Part of a small language model's weights.
Size: MLP 1280 GELU, vocabulary 8192.
Architecture: LayerNorm before each block, no position embeddings, biases, ALiBi.
Each number is 500 + 25 x the weight over its row's rms, rounded and kept within 0 to 999. Layers, rows and columns count from 0. Numbers have three digits each. The size before them is the row's rms in percent of the matrix's.

# layer 3 attention value, 512x320, rms 0.0826, rows 382-424, columns 128-191
114:492540494500542515462470493484452481501470510524500527513510500523502555499512537446514441507496476496515517487486587507485497482480517464514518500521490468511507532462504545530476528495548503
113:491534494496489531506502519477530501521491526519458492487513494501483535504492494515516491502488508505490527500518477521481471515504514517540472531516446495497514502489499494522550522528491538
096:494532513538505530472485525473483503482511486470489482453520510481468490514495516499494469494530503472467546503427512507504476467476478529499504516510522494500514454491497511485465490473528539
092:473506510466532483504500525500484492518508500523484489514541484510499498480499451522511547512471529551513540461555525497494510469492502515497553498507475494486466508522557565506483489533488488
092:455462474497521509496495486509515485550462503497467541516442490495519501484490521473546505492490475497511506481536516484507522526534512491485518513540490512516518503530501506515480505481513482
089:529465478552468506510522464477491457481497491483497481503482494506526575494493517497516524503534515497494487493505520530521524455525511469515479505521497537501475521493557493519481499492458494
095:504480542450534511487533504516501506521482505498489485484538491446414489496492557535498521553519475511533508481523486509484485498479494503491544470566494503484505491493524511505518471502444540
091:458531531514459505488485487512465522524522562515449530499497533525506524504529507484506521566525484496493438504509488517478550519542475515533458495478520467492477480540480481512496491529502542
098:518453506495448472510508533504529532513483532533474511495471505509508470520501547481519504464533515477518525494500508458475493527478531494487491517491452468529494531488502441516515491511456561
098:442494485506491510501500489500502524537440499502486459537468505498498498496488464480544548482479527506514499505481536505458493451473454549505497508527528503504463530485523502518527509508503469
099:502472527502478498520472493456502482510524503510456477503535492523531547529504458539495539471447493513516470535471482500495525489505483520498489497499505512538524496470485483504507502512489551
097:488510525496482556490507488509555499462510486526465480520470472512515524554516478488517494514511496457475521500514508504491489489505539515528504523496471470518490504492501532528500475525490495
098:527500478502525524479501488487479496509501501493493479485443455460484527469525525540504490480456494544477525566525530519474508467485508504493550536482586513512504519459491506522453493476484557
091:494464541543502520472488507493502489488487483487503477488504500494532542490539482508473512501472494491525493488484480503451464514494530506465499492531499477501534497546482501477517468460520488
094:523489496494493540475490531520482488511458519502516505519491511486485503509516513503471504538486477526522518488516493522519433580493512454477463513499477542506509497474494498507424470480501501
091:504424479531541486502505505523469492534514500512516504526540475502486518491470478474499501495502482486509536500492457508508466516474527528484528483515524533498519499551483452515539503454501483
093:501515522513483472516501511504462489489507472509529522487545447472479533502555473521466519466546499490488475523515500492507518478497496518522518527503499497517500465499492504483502448460497480
090:460496517480519514530494516476531477508518495501487436513483528507477467467494491523495517520545544485467514533496485442479459504478522479491482476518475485522532526510537516563535475523452549
092:487463492473503528525500491489515469522492486488501526418472490482524474478484467513506519491542504497464515508526527511503485532505464504517466494517486535491475471506497495494480555500502482
100:476503495537463493508447463494485472462504502552481511538459467529472460511495461525503542521486451551535513482482474471506486467517499448464504560525471448482515516540517498486462488490468535
090:486534504503488471516506504514527511491493488453507505402503504496509464519448540472472468513495522472500518545438510445489497489505506479532529511497477528485545501516477516496501483488463475
091:529478522481531512509529467531463507514485532505485455498477545485496475512527459524501487495489541536507482495513439502527515487511497487469500497512538493493508536485457493535541507502495453
090:499459504539513517498469440488492495472507455506478478457464491495531518474454513488532501460496524532513529543473523481510543568511470520489488506472512487466478491492494498476503443474511487
093:495543523497491506508540501489515486515516517508503506539492472498486506468511508483525486507518475491501489522487502513464495483510489527477478513520472484512541482496483512521530504499500535
092:438512492484495493544461512476476500499517485527481491511461485501485497559555474532480506472534508487517549484509488502535547498461480514504521523477490489493495507508479499483465527467466533
092:508497489531492437531481462512509514463473483454471566497479490469514520441481513467512543503503477459510507505513493511511486498518499509551514469454529496498488506468493507475490503508447511
096:521458519534514496471489532482483488503560469554473512490451466458444496458502527518534483477498554480469531502511500498487479495533501501515471492524488491535527509524517515500479482531484523
096:511528464499471523507519507486475497499481486441509506532500518495524526499447510462554549483472506508480510475515469469512462457514497478484467523498546500465532499534532502484522487492494499
092:469513476528504505488503494493494463549455531549499516492526538510561511485501520501521496538496477503500506508484561507514507487449474529520483471474504503458499490514521502495490507504539504
097:471495523480479524459531507528473540514512516499503522552459486490546481539466454537449473478515511546502493538495528493489503499460558452487473500519523470468527541479468476480540465507506534
094:578531509501563524547515486504470532487501504497541536523457499515481510467516496519486466512545510516507513489495501485508503509487524512497507510526505474481490479480502495483463503466547519
095:562482528511470518502478532500515497539484538484480503488493489529484527514511494488501493560517457478498522486496466478530516491480526526483499521517512544485525481506547475474521482532511508
090:524482521533504521522545547487470523484479495470498491504496506529494504479489475494487470505491511445486513515491467501503497515538562499528443529470489502467484489490480531480508466540500533
091:494502500489483469555497507479507487530532515486518466515529498505542502510461536495513505491470501507506503480484500491475510460461471476504514508517533515466464543450506502500495502536483525
091:458544461490511510502505501533497493520491517502490498520447507477512499503517507509510485509558428509522509539465478455528491494478479496516517536506470482484519495509490503503475475494455499
095:449496446537504545446488482504534501505513498507488490476474510543459517492515499482453542481515485492479518505511492521496499471454490493476493485513483532523494501572471510491501498467515480
093:482490503469520510490496498504475502528507492522549479497519508538453445527524536491495480483522506509512515500503493500499500468485460521494474452482504503486520508514499482516491503495494506
096:505518444505477533492500488452490497487497538527501523506472494484517481479470519478483440527520484542487484505502514503468484456485427465486522485507529522499476555495509493481496509500471502
090:472469533475511507492540459515475542511499548464508487512528495483481464446509541469493506492456464536482465522469485487507506499522500517497486445510507490491496495484496453470495489468497498
097:502520515450502487514510468479472497480493509504516496464466509529516476507530505521477518531510460533502512474497550542533533520505538518512479482477518488490502497463499547527482472516541497
096:520489493501461479509536525544510489474526481494511525481489498518491515509470498497499512461504509557518500508526506490489505527479487513486508526497488525520512461507522497493512469506534560
094:446497501507507494490486480476453488525511501480473494487448517465506544479536522520527479478492464502520533488499519466511481553519464501472492517512500509483494510490484524501490516497473506
097:550498485480514502491490522516525506514502464499486495490471524470504473535536434526494520518506549549502467493468492485499498524528523552473484465567509490552498497517509463480530455501492499
# layer 3 attention output (transposed), 512x320, rms 0.0413, rows 382-424, columns 128-191
122:461450486521528482515494492544467526450537464529510521484462521550498487496523467501475504504491525504556472511452516516509504491492474513491496534495473455462513524560488520522459457522512521
122:525495516470487522469519525450501473497492522514464501507485485474464479487468537521489490535544477523470492451506482486466520525516509531475485524501510503487515520468561499463506516496484537
094:510491504519489484512494479489443544524502496525528497531505509513495527470478533519504524540502496487511485509454487492498500498511501436498500498533483464497475475464474495491471484492502473
088:459511517500527505522487499527527490494470505533485464512517429519513561504467504477496482511488449500496535515532500517475510484540468511480542500481498489528470507502523534478483545482483457
095:482446528512486504486505482510496511509504474476476511500554553481519531507453469516509544482493540511529456490530490515508473514512482475502485486516491478505522499509547477509471539468483456
089:528499497432514518513503527502490491513475493513510545500471524487503506502474524466540465473516531524521522486513499515489508510513458522458469472462479496511498560459510495444477537475477494
097:540543498466561501477488464486541417503490522533478482515444504490479541544459530499470520484469477524484499489511521477495494536506486525493504486503522541453504482475520481488518536495543510
093:499512496503505527493468517469491509502522462477496495497488492493530507472519499500491468509500490507489487493443518502484510492539496519501444518467518516532503462485530455527457500519511531
093:540533498504481462482522499477501519509483532529491503497486486463494480538485515432474495552489490489513484430451476474504510491475500481475493518528489541496483522534511521517525438492496472
100:474479498443538523467506490509475505538490523490520505504502488446479472472536495527473530493513515480485487511468482503518485487556485493460496464514496540513471510513474563524497521487521583
096:523478529488458505493485515479465540483533484538534509482511555501479484524541503525471514523540482479521469494541462510494494493444557475474512538499499514517476496501510473525507523496461550
095:487523508472492466487531518500521476476473494520479544522480526485490487459518488535530518564521507521481450513494494486469496485550528533503528539492500492487514515438482479521496484490502479
095:515498508492541515522477483522480545459499483503430467477498497535477474528523470510521497477488484540491497490558541530508515476470542519444489496492518512495506498504491479512498496499517491
095:526502555487505484458513562481520463481520477472428494473493496485500508476495489574506502524525524522512538508508484498511512456498500493495502493453525504526543535498538504560456539487502489
098:477534559480498537475493513499497538502503470481472496458492498526487513497498510531515495523492502484481453499500518503512453476536449520499474482485488508514487503489511502482454495507562542
091:522533476491481535486439511491531522525489539493438526465497511498456445514501535511466506509494495464481530516508487489507530510506519499494512502487469492493500513510500489516515546472509497
097:465503464496499453497491500509525525500506476498502461465511504476500480501491483550480475501478495499504483470491472498524487516475524503447483542534562543463471533456489492476477507486544517
100:490494521478515503509517490476509468541484490509496499484543495499494505483497528502440506514507536517502484537533504477490497520496471475520476505504506510502505495482490550465510535493476521
094:484469493524451481498490541489539530511482489475495528535496494515555467478476503489495541503513492493480486502494510548474511498518490493452494508503454473502492486536550496530473549533528515
093:544488501493471539454479558514510484511494496492524511480460479512506500494527496551517497537483506504528508493489511472494500478469489512515461498498460545464512500464452474471523499497496525
096:491503487501520525487548524479482478441506485491484514525503483530511501550467510450455502538472553492479502541518521520461497519480503480538491507513497459507452497478532521477521500510502504
087:533506458515532509480481510533546508453480487486462466528468483540484475453459508488481517506523514516505524517565492470494505490483504528517522528572527502530489495507442487500510494478433512
093:461481467541511507500491468468476493486489552503500450495522502534495511558487502516494472463446520554543547520527542500523524560485493535470484485494499548517508536508527479550472497489487513
096:522530480511491531488517492530496536478526508491512499529484492454503536520495472486494460557512477490542463554536462541511484478455540484462533515506501492466523491473549464523503477477547484
098:522501483511499531523454489469500482502466445488452483500508476515481523472500548467498490501493527470495528509540480509465512467497477513471485511503524485478556490478496493456484494490476481
090:446548511525456519510490472484520483515485483472480504510528485525505504489460499475511492535516502491541487476477509513524477535506475494515496504531488490477485506492492499478484527548506513
095:520503540471465477483500478470548490432493468518452444497513478477525502438456507512500533483483508506506488522536475514475542510503495504504444496460523508503506547509486463517535488525531498
090:496499526504485549465507501515480534506471528499489514531478461514506541489452491476505537471503494502518501462505474478472488518469522490505535492500504495537470521536493536503486522462512493
099:478521513460546483544524493531494478465533499491536471457500520457462510510519530507483509518491481543507503505482466502505510484514529509522544449495487463467517506540522513531446487498510463
095:493494482492486495498481467508473518488444515437506505495471468467493517509467526485506516536503566476531519496479505533462501455504529515494476476507473523489515501498533481531484548476491524
098:519497499536482538520483484502524467518473478500471507511500522468538504479542447508498481489480529468476458492524516473498493498507479505478474502515490497501452487458505467526555510508515458
098:522494460525488535483542512520511521528485514493512482489488452521503500504503484516541543478473505523471494513431515542507493485513520513489512527510484482528516531478525489461527481494507494
096:540522467484491479506512479492504506501510508487525519465462482568541488514514523469496471494495546535462504518515501468472503447524501480492502532542468545466522504521492527486459519520513472
095:508516483455513524467492493516507481502507476526520533527507522517498502466496494525503520518469459476483473479534505503504489470515490529474544531506542535497471536529497512512481513495429502
094:512479502521487465481519454506509491458452504521530481507524519494445470463547503533496490505512540543496476503496509519485518466491475472467461505499541507451508520512511519480521501485520491
098:524476505553515522492480517506476551496550455492505518511523530477466495519531551466457484474485490531492496507499543476524485523495455539497513484527467476494510519500522481510505530487480491
097:476506525493495508484492490454467512518531455472521534480510487529508514486460469548479496482473502523525513483518478488490521471495473539485502506446544495512500541490536476523518561538492502
094:495538523500525543453477515508543504505496514543508474481537497478523490549486456460477456482510510502489498518509523501517468453510496484470510485509547501520520515484509457520509553468488516
089:483497489527500524556467515516547499499538504491473497495521530507537512488499460487503503515481512518513467527509536549527465452492480511513487497459504515510503486541460493482504518466475508
094:547502510515516494519536533482495540500467459506504482485489477486482430540436485498470523513489505484506487529521517510506478488504513483518522473484520491451500549447476487494518462501503541
098:481511498481515503543558490492494512500495466532463485516492499482482501519503469522484472531520500491513507463517484527488461522484472508528546520484508490474514503509503495474518479461488492
094:540551503494475497507474522473519510499523464482523496497539508523510525503525536506543444510468479551536539497491502558451507511514478501510481500470513520437480532531529498508521460537471519
097:482516497518463489496460476518508480535443508491566479488467526461513527504496542496499502528497494510442481474486447519486520473496477524522502508557528518526495514499512499494477515513504514
# layer 3 attention query, 512x320, rms 0.0807, rows 384-447, columns 128-191
119:505481498477499529522459488463498483550517558496546513473489459482525510490534503514476473530460482528550555495482473502541482495483532551525446500515469525551492515525532477485486485519503460
120:528515477489542513503506503517459477467525452449541520512472525468491534425469497518501496477514490481539479473472514490524489472505525544445481516548477498477521519454493498521499474507482481
122:516535500491557483450474485497479512497490488518504498442482483512557463544477480492458495525517500517450499506491476501489477522519511513474491528554507484526500531465493519509506519475529504
121:527481461490444499549538463485487503511501483530484459528525499488517468455488516472490510524489517482508528492495479511533511492483488492501502498457467491545519483503511531503489485488515477
119:479517496505502508496512508500529462519546469490508479488565505534524498463551486492521563493491508479472489472507515466512484493463501479529482480517502532504478536454525532426527492543475496
124:513440515491510500483541444465469472530470474525539458554564501510479500496519456523496490471498537491497495485483534461527492482473514463495470527525549454532499485484494495511509477497501514
120:532527537533467467528524480512519545526504579509484469513520486521502500503489534470505456503486503520530486510542538456483482480551480523498508455495472552495465522490477532498514475504496495
123:537483496512502482559474458481488510513531480533500471494501542492530448485511464468514486488545533535505515511479479532511515478507473527496482521487454467500496481506508451470522497526464474
121:464527532496468489497510529538483499491467542531485498531501537494461498512495532528470474468509519511465450505544492491493512449479495482481515526513492467496536494511522468531501553517434518
119:500563472481533490505541510533493544497490519529472475499477546509504518528483470486455487510487474534515470457515489527507503510543491453502472544504504503514492509498493487462521468526530493
120:523495485499520484474492435528498484532478507495477521539469508459514471467523508496475477522465488531480461512523500476485496486497459445489531487514492503507489483511505504550481464495517525
114:485550523537512515534505505490508547506469515502462478512524484505511484501455496501501487544428482487533510460526464524470472506494492526469523492463502479495496509514470526522499536485467532
117:475494520473477534456485490457504498524534473514523531494487439472501538488518508489521478517521501470506496500524477494467537534503543547492480517514477444557471518510536517518520537460520499
122:481513479499481521521510503482489479488533501500463529499488503499495515470482481491522474530494508466502455543444524472478483510466536508478541473531500508469494548550523462502484544508500478
126:507499522468549509521527495487480479461453460489478555561468519544501486460522527496494501494484491495543458481516531503485511525497491498489455456519491563507518489524479469481524494466478436
120:502500477482490464511476524524474480531493486522518489444495505511519509504485507480523482514529431474507456498518453495530513491534421469523455482464505497502515471513459446494529452524477501
123:495472537507486472517523487478459479486478536533505510496526511479545494508515485469496528515542485527449456526477515520490488477506440491468484489509547511498498517445509467467495523507504496
119:492514503484483513517506511522468474508536511537505515516444507526479492490469553494500506491494511527484477463486490484539518503541479509490529497506520486489520491520551508492495524503522542
120:497508470529483524498457508481470513506514499471492501496491546503469479517539490544500518525486497532496487528540543487541489477493453562473516499517527552521500466450494519512523511493538516
119:502482492455522505495492526524493510482495459502515500497498517501512520477492508507453496493470508516506455485488512534530479471518526503456487527546480547457444478551504502515507483506518506
116:478518477498485511496507511411530491492509476448474483524475531505519467490464495470489487545519473502528547526497482460477479516544516474561536524536508502528548511525506541515464519506528514
120:556519547479509503551489546462512505510518516519524530468476492520521469551496536496515492520452480502500489482471518526478469554522485513514524528506506503504520557501458457500487493490478527
118:481489510478495491526508544465483476501513532542501526449486544525496499496553531512463463491466499486502494485502469489466541474496466469497469503491440472493513472473459487503508489502502492
119:520508551506522477519443459517490459561503499518512537495463509511516541490518495520511539488521525501491500483481511516532526503480533476541500520462514469488522532458456495515511525516446515
124:514454476473514535497477526488519460525546510502516488527503548503536484443480531551470518483466500508482471502527482511507482519511463474568467469478547520493526509503523484473501494464452477
124:444495509528568505487491526488484437521493528532518481493512530570501472471520509509465513509520504487508510483528516526427491499509568506482513467477493503462502479508516471429488488499478506
122:495395479529542491487541483467528507512521509446496511505497456480494525524519528464474461495522492519491543520511506558497498505458504502489519540530491505462530490468497496503497478515480515
121:469488498532469534468494496536526504525485500519462503537511503502488511530478532480463483550526496490482490537482546474515507498522455538539513476518510492463473510486480482512525487538456453
117:553511469516511497501489560519512437456551493461490509497518480493509535494472498524475509487542495508515509496515488480504481513522515519488472493487535495510459513508507498492557487553515522
118:521477531508512503508523465497440503500540534502503490480517512512485516545503506501478503516534506510483502540493573485542450559498542521497486520505505527498524459525519489437504487483481464
125:521531515496521469466487436514495513515497484496489461457522450439508501499540529494483497485479502517519506561494551516484520511515491530502473482511500494525524463500533453443505523506553530
123:488520491502494526468475453502528506507505454496526503472558517508460469511492535523510521546508504501551526526507440522482494529503505491541503495466505512453498528465531469500484524543477517
120:524494513522499510466518470497532480516511505534518520502471516507534517590519546489510480532518515476522495455477520457472522495510451519495471496497509483455509520488525503512520492498496507
116:516545494517474479500535504483499457468496486520495496551540511525509498461447550500493520512443489524527535482480510527518511513506492502499552468480533476515485478490526483494527491474498505
117:484487482499528514551526467528545505515531516491497486518517523510481540497523477518483502529461485511505509555545496472479518494536498541529500553533520470458505462497522484494483499509488471
118:507521517486460542427472495536473509494519522545499497487524499504517465535482489472478512508477538524501460515508501488481517474476491504488475470490523499466483517523500509536460499482549531
122:516479515479514549498521533525437496478462530491479534522482462449524495527514504499507505490519528492510535471510483500479493492468509538526495490522485501514492473541499503484506495489467483
124:554550496470486501493475491440444502471499513457502478480532517486542526500508488485491475471508492517505534500531487486490477498480489530493525537475531484523481517552488483518480455489494533
121:465507525527478460491524485477513479461485508542493510523509529505514508495518481499480517492537524503487496463562478481489467526503518512502465515479511464493528538510503524510484485548549532
120:502504488506479488510484512491510503513460487524519476468476451490496498517456488485516470462464504528485531483534489484517481518489509475481498520526481474429500486511487526536508508470510501
121:487492499480520542543497513529519529540541521530483489518550487471459503504510542480479449529460475529507535497512437518478502492496472471489496515496511490479496514508487505489527515503565505
118:483494500495423476502510478493468503483500471481522522524514464488498524500474538491569536484521492513517533501533495498487534468489497517501496505493483537485508514524518509512505545520479444
117:454507513454495507493489497508511516478478482439507471532511492517482485490503475496474500553488486541466446508476503514506492479477504471517539502491485480484510487520531522512484531520519528
120:495506510482489485468491493498514496497531438480486501442440480523509516480493500513532521520477515513449487510486437491486457496528508496496480516471513535506494533505525510520521455533537505
120:496503465567519518493475498539500491493497531500501523466501504485507457528514476502515485528469545521552484506528510525450515483491476512539509491508551502486500519495524529530535497485523484
124:534473493454526486508506516533498488463460540536496495505483476471526504466565499526483507469471485502499482475484492504510512473560511502464502492511493491522505447456523545479474520503483536
123:468470503534500476509528515483500512496494481562488469489516477485552508479477510502506473504507503510499537528503538492466555485529485498484498513511463510541475490505472493444488502530501521
122:481522470508461484501458480468512502505479543503516525482494517510491507494504532543480477503495512452498528519474451470536527470487496543497503509460554523485492497469501488514482455487491507
117:486537513517510483456533449489493468516474543465451519490484545510476509514519489483491525498523470510498498506481509499534515495469493508508525514533463525505488471475508487526519518504502453
119:514489500474455532485492545495474481512491492551497511519489528511511478499522440526482512480500477491495500512451449465497470463522502464514476526525494456484476501483515464530558511491545502
120:554468563459540500513494525487527513476474475503476465506550515518476525495495507479494503476509491528502500555474448484476527507507506497489514456459494527499485497468510462481493496529518536
120:473516508483509486514472486485466504531514499484505497523488519479484485500475525488536496477491476480490504491540516524460506502533518492495526535515531526544498476524475491486503511519501485
121:462485547455471484532475503535471470477505493471481525473492539523471490488493489508507518553518495462527526516525502496480484504479516525467555533477494540493469494464525472533509509517506479
129:476523520487554485534534465531513540492529523541520506531517510513487516507504453525506512514485479460497493502464497463508529528524491474501556485512476520506501515495487471478464482466489505
126:517469472508522442479512539512525513479521503530517504551531469468478501458550510515511562527506533479511470556464535496512496468526497523484475474486500484464568463471502504471519483495512507
125:465487490492512491504474479465444515521517514469496503468509496458502501517496498518509522463489539497470490478520496512504483488510537512522490482473510444496479498517519507488508471501514497
111:530519529511529492504483483493506478483457489530484532529478510490498512486528470486495489463509493525490576514518508516538425509485457511520502521450501534490469492513477503463487496455502518
116:473464530484505444490503451474493507477486506509555477436477497468516507474501483512481438486467495497481521473498509491498509488506483495531513522493508499512505548474537512495536522475471482
121:453489531530509500475528506481527489519477503497483479449463485534457507489533501502480545543509449485527467521500473494498488498471548460508498498477481488454464492479502544474481519494501492
118:499488507495484510492501485517475552522472485511509499472539509520470554503477513489512560520516498483512525526506522499463487525501495506496464515559492460467512539462511485495507523492485537
113:496496489470470487520546506483503484501516487488499524528485563486534478532483486508503477509504516475484524538510516476519498477496500489544508461519502530474537510529487526519465495511526511
113:493456479503537489512510488512499451478499503509526490470491541481489499490452472504530512503509520494500500548502519528513536525459500488527506519524475506508493515488540506485512471551485531
119:474516547468463452501468510553516483551482487515466430483516533476513497519532475433529485495536535456520484538521465518527477533487511484520468517493520570529496479498498518541457517527548474
121:484527512509518525519511472480526468491489482514468512474477480460502498468472462484458445560542484484481527469544496523547478496504477504537487507528484497510491498478517507480502517486482514
# layer 3 attention key, 512x320, rms 0.0818, rows 384-447, columns 128-191
118:510515439489469570512501513493498473463485546439541473492508475517490514498522511483485494504487547526509523466507520519470477484494490507508466492495473508514522543505524489486506514536518469
119:516480523512532511531525511522491503469545499506466505485507512463470494424492517525494501469511479447468521496455502507565516511501513506505460495510498477454508526490498484533525552524478471
117:518542556454499464511491493433493496473506473533522476469498494455537525525498509480476499527516525465455482489522530491504493512507520521485481530502533479505450510486460518497505532494563467
121:486439452513479471588524445511493508489522496491524446519493490523471487524532469473532465491446465532514474529500496489494536463515540472477496494435488509471472480498546528481481494521537487
115:509506481532498484523477498480491493468512549480482480516523492526508493522517513534560540476510493527485488476466524446513488543470497497511553535508537528494515514464488544469497496504501506
125:490476520482482517491549457437491448510502486455468491506554486543478511467507490485517504506516559476516514499517507495521497459448517497489474493502499454493506515508484461521476498491493474
119:496517509513442485524506468483490520570452539465495487461507486485465499460465493493490483462480511512523542507551518508478501528518514479494492479463539491483447494520489559474493513490459507
120:527545511472528537537463474463496493522479532510442470500457491486493521520489487510551505487520530523492508489536519513442475491464497517450485485496511476489483500508523481470515479525519501
127:473539521484458510486500520526511509519501505477493522527486531508481484539473521562505485453465509504506506471491485491536513505522542522471495490497495486482518489517510518484521511537473503
115:475554515501560511452471494511520499501459516496487481497472531484479508547487501541542547503501493516472486497484480516479540526517478435495500493503500499528516502508473522497529499522563503
120:524491491488529504480478467486512498521478449528494506497504476470551466491536512499446534500482521537477488511499514473499520528525499469501497512517477537495519527515539488471515505481459491
120:496524509511500491502499505489519505524527508509487507513501500506504514529550502527526515510550497443535499532483512488435495506530484500443489513460525535502472474521498498450494503487467548
117:461493462502476525434500523505535509517486493511526454511463502495503537469512512502517518488472490487492514501515476495505520556518495511504561491523490490554548515520506514474502515450513506
119:440505474472471493531487515471499519495517466469467493512516500472508538518495492475518486540466502551533495523480506471525511477494554532512552511526500519500514497554514413475465496494527515
124:478485516520542541484510460522523484447478430494472584558503528548460491488518511440498480530505495498527500450501504519503518528511504476502479500518468558528545478538463459446537501479511468
125:486452495485518464539497468543496514503501473487510519468524506540555530507481502550524507546455478483473503533502493507489478489517472482518428450513547500503458438528452489494514500509502546
120:474513529506504478496505465454493508541527527484521503533531480491534509487513497475503459484512498506544447472483463532504454476523472495486530456489497477511537529448527513482518528502465475
119:461539489480495499488522491468436474499538487489518507523456510467513478510539508508479523495492508534513547518478507502534513522522494504519486468483539527474508531553526527479471514511524507
117:526506505500495505522499493520478524529535477461473529506503510544493497495543505582499503452504513512512496551511513465496462473483470537506510505496496522489475483490492565523561501512509455
123:465495512525485497511506527536495486499477491494527536506502496495500445487518521484514468504532455513519465497446505510511491480497498496465516529506481456533493473547529513492501503496482487
122:496463456501483484494519430467529482476550539507507456534508536491506524495498507527525464494457497544502513508484458487502525486541487455531472493545519528514516509516483527485469509481536526
126:511543515492520467541506539489461475515502480528488509491481499501490499518503505495534530531480514544502482485487492470478461494498493502562512518489476472470541518502513499488497486487472518
125:493462530464513482547528505497472470481520503472485553470508502518523493514520505476475483500513526499523497484537481513524527445488490499479517512495477486473494474471494495517472510485462522
126:541497501508494480486465490471490511526505529504469539489454538481500520525511473526479531463510489524503490429505505525528505487472521492527500547504523547516525497503491531509546535496479537
125:495448531500511494527541494528542499502544495483506511533507487516538538482522503472456523494487556491488504502522499467511499489510492466516490482484545498499565449529514555502482500457463500
120:490526454554516490491502526505480502511491502533507499525519507491551463470483486433484523491523454483517489449505515489462518501517556515526540448484535510501498504464513534431509496482497522
123:510494499505525473474554444530511511505480510461553488514457507494493567499498464501529486546502516492519519495498487535493453512489521509525530522545463503487528502489472500553513495488477505
119:504479537528474524494494479479499457557511510491540540495511508500498511559467484509446492529506510507508464522500542463539531494514463514516487486484522486482512468483501490441505531527477465
121:502497510558531539490484538507501497439518527482474510456521433429492498511493516503540498522506470537500506520503528471528495508511527488500480532533543478453460489509532488519503503496491501
119:481511489520480501487502517449475491519526501493486489545494501527485543511455497474475468483521487504526506530494502486500460510452505472475517455535506524486497486526471462457536454468467514
123:560491488498523471523511472462500497504469487470527497524507468485544474489470521489487508492520522537465532498523521492463515495547441516470477473550518502524523491516523498506513515535496525
121:512480510495468484494452482507534516506503492501511491484507484562494478518484466509524493496544511513521508536532484533508460527467478516518499505519514514508498561474458494463450507456478463
123:527472506504485529451491457530456455548485442508551499513503458475525503531537524534491509474438528532526492452461486470472527493534491515499485525516517518511467516523481503499506481544469502
121:503527505497491535520494484504484504492507490530522478487522508526467502482450548501501504480492498470549485460499442473476505476472517544487458501505511520477483531540520471483500529464535497
116:506427454538515523519543497491522505497486516517470445525490520521479505528476484525484458539496526520496525504498492480486503484521526509511519505547524511501501498517472513436505537534509482
121:444490474478478560485490461574486504464492507493460471492521477497539450496495477490503527488470534492492498550513527472510440494501459535509498488522506516500487534508485525533490528449501503
122:483511504543512514511506492556448457501499514479523505548560517477472501506536494497492506495483504474478518474535503512473508479481513481513538511489496469523474517520497533433495530482466461
125:511486443518449504462514514465492492491448505440481502488512524506531532452510493498490505447541513514477486514569508493504493471525468518477494476497544484468502500526507506501497515557495493
114:450487502524523485442501526497515441487488470533538492541489527504442488484463461489482486511561483493461543458532506486543491509505506509493481541476508530462476518501510464456512464518524496
125:497527500504488495504480484489490525529480486513457540466464544481490500477501522463521493474516527491494471518480489506507473497500495510515513507519500469458476536522476514549495462459514529
121:511530532506522516503527521473481530498514518516454481489518524478487480522536472499480465530471505510467511493528487509503494488509502475509534473490523466470527538501513507458502528534546467
123:521530535476446455480542454529507474501514497464495473479510484462476479484472537497529515480494496526487554491508529524514530463482500513489485493507472498507508533454512542479466546483504494
123:471510543468484508469518523497529482441475484513485507511498499498479482489466508501499514476519495524470463527447483502483527485524517486519517521504483494505512510504525479501499525508483510
124:504492521498535472476513500486520480499514474525480500457458536520494487543524508499519515498489534504457469522509485490486538488502491541507432479487506488526525502534532525482511527549493483
124:464496495518495491455470478505453498526520517498489509515487516465520464526528461512503471504502489514564501486535510515450491475468504506505479492484532504542488449511521539507509522506489495
118:531461499451532537498452510509505526470496537507493498509465470479526504506538522491502497501462481512498518455523461472505492490496489468458503516500484505519486476512481542499539516483483518
122:464485511557518523493568527454485484460484516537489504501505499537536490472512483478581509488499518458519516495534508490459557495463473515496499482477443504479498492525460507489526458537482515
121:509491517501523529484478479486511525508498485456508483478493525490465476485503484522502531531490512499456501471508504441526517486508501548493554485434514502501461489498482503514509473500524537
120:464527523496501474458473476484515503514459477467495534498487520508506498469514484496491518498479515485542555518492545454515518514531500535486527525498500523528486480498465518505501544492495486
121:515493544496469503503496498540442488516483472531454498478488490509493492496508439518452523502495499485494455502472494473512485469496437474474516536534464474493534510456478504485480516521536498
120:554483517470539485478531509524534473521510465535497461517497523514477494535468506522549462441515440485497473509466493519486507505514474492482539478471515480457521496503501475494478541523499488
119:491511467468463487501524480495466509484541516484518512527480538483507486532474495475486477505493456471498523474485536527478489505521486498521519548496555514531501531553462504470510482531504482
120:526492500532501493496473497464500472516520449485441532482501503482482472510498471506507500527496462496485514527495469474510509477486498475433486522496461489508520488514522481539476478493474472
124:485514543495496533449507470489526529509518495539512507505496517479499564488506469512521541527480464481490497483481533463498474505535531480509497530508512499535488500474423488490481491470484508
123:527529535492487477497563528526511530513505531536501533551508456482495478473520485528480502513496494484511502495487460492553520468512492547472522468501508563485515501481500497497539470458487512
125:481501519482522491523488502516468520520494537454486462518518498434528484508517510510508520457537471524504505468525533522489506499477518516519476505484475469479513510556494503476479481543531518
118:511496489449530463534447503484500428504484510544525528484506493506478503481520532500490497464494516508496469523559524486514465477482513495500494510495496483552492483494478448468514488500514512
121:514489497469527497522484488478476519502437479506538461450513514511538555535510432525480488483476503492453470515499511506502473502472472495476482451482502522487472538540488519467520492472528423
120:495485531529486505494546502501513498480490471484511470480471496536483483490450519490569553525487458512557516505507487489515505501468535476515453499511550535493471487459509510501496500477506481
126:501469483502486480481531475479513490538485488500470498462544457507445498481548510510493519496555470435502458524506507496493511474500472509484498488518472449501491475498474529486462514503526533
116:472498501514502492504481465494502502517505504468463508504485519458526518511470532478502506505510504512487500535482512466548458489556474501534512516498463538500531500498490491529476524549537485
117:489476479508496494502506470504495496509473510491545468467499539494516473483474508501497547490528453464503489492444513526493501494478542488531492478571462509536466503506513492494528522534489524
123:545480556538491493515471495513489477521499495464526456506504554514496493464493490483488472510497501520483471507490462526525518522504508538540506542484500522531427472504540534525502483538549502
125:450538518487514541523516474475495526506492464535503500445468460521512493519497505540492469520461514476477492511495506525507493459483510518525491506495425564483538480491537492499545490499487539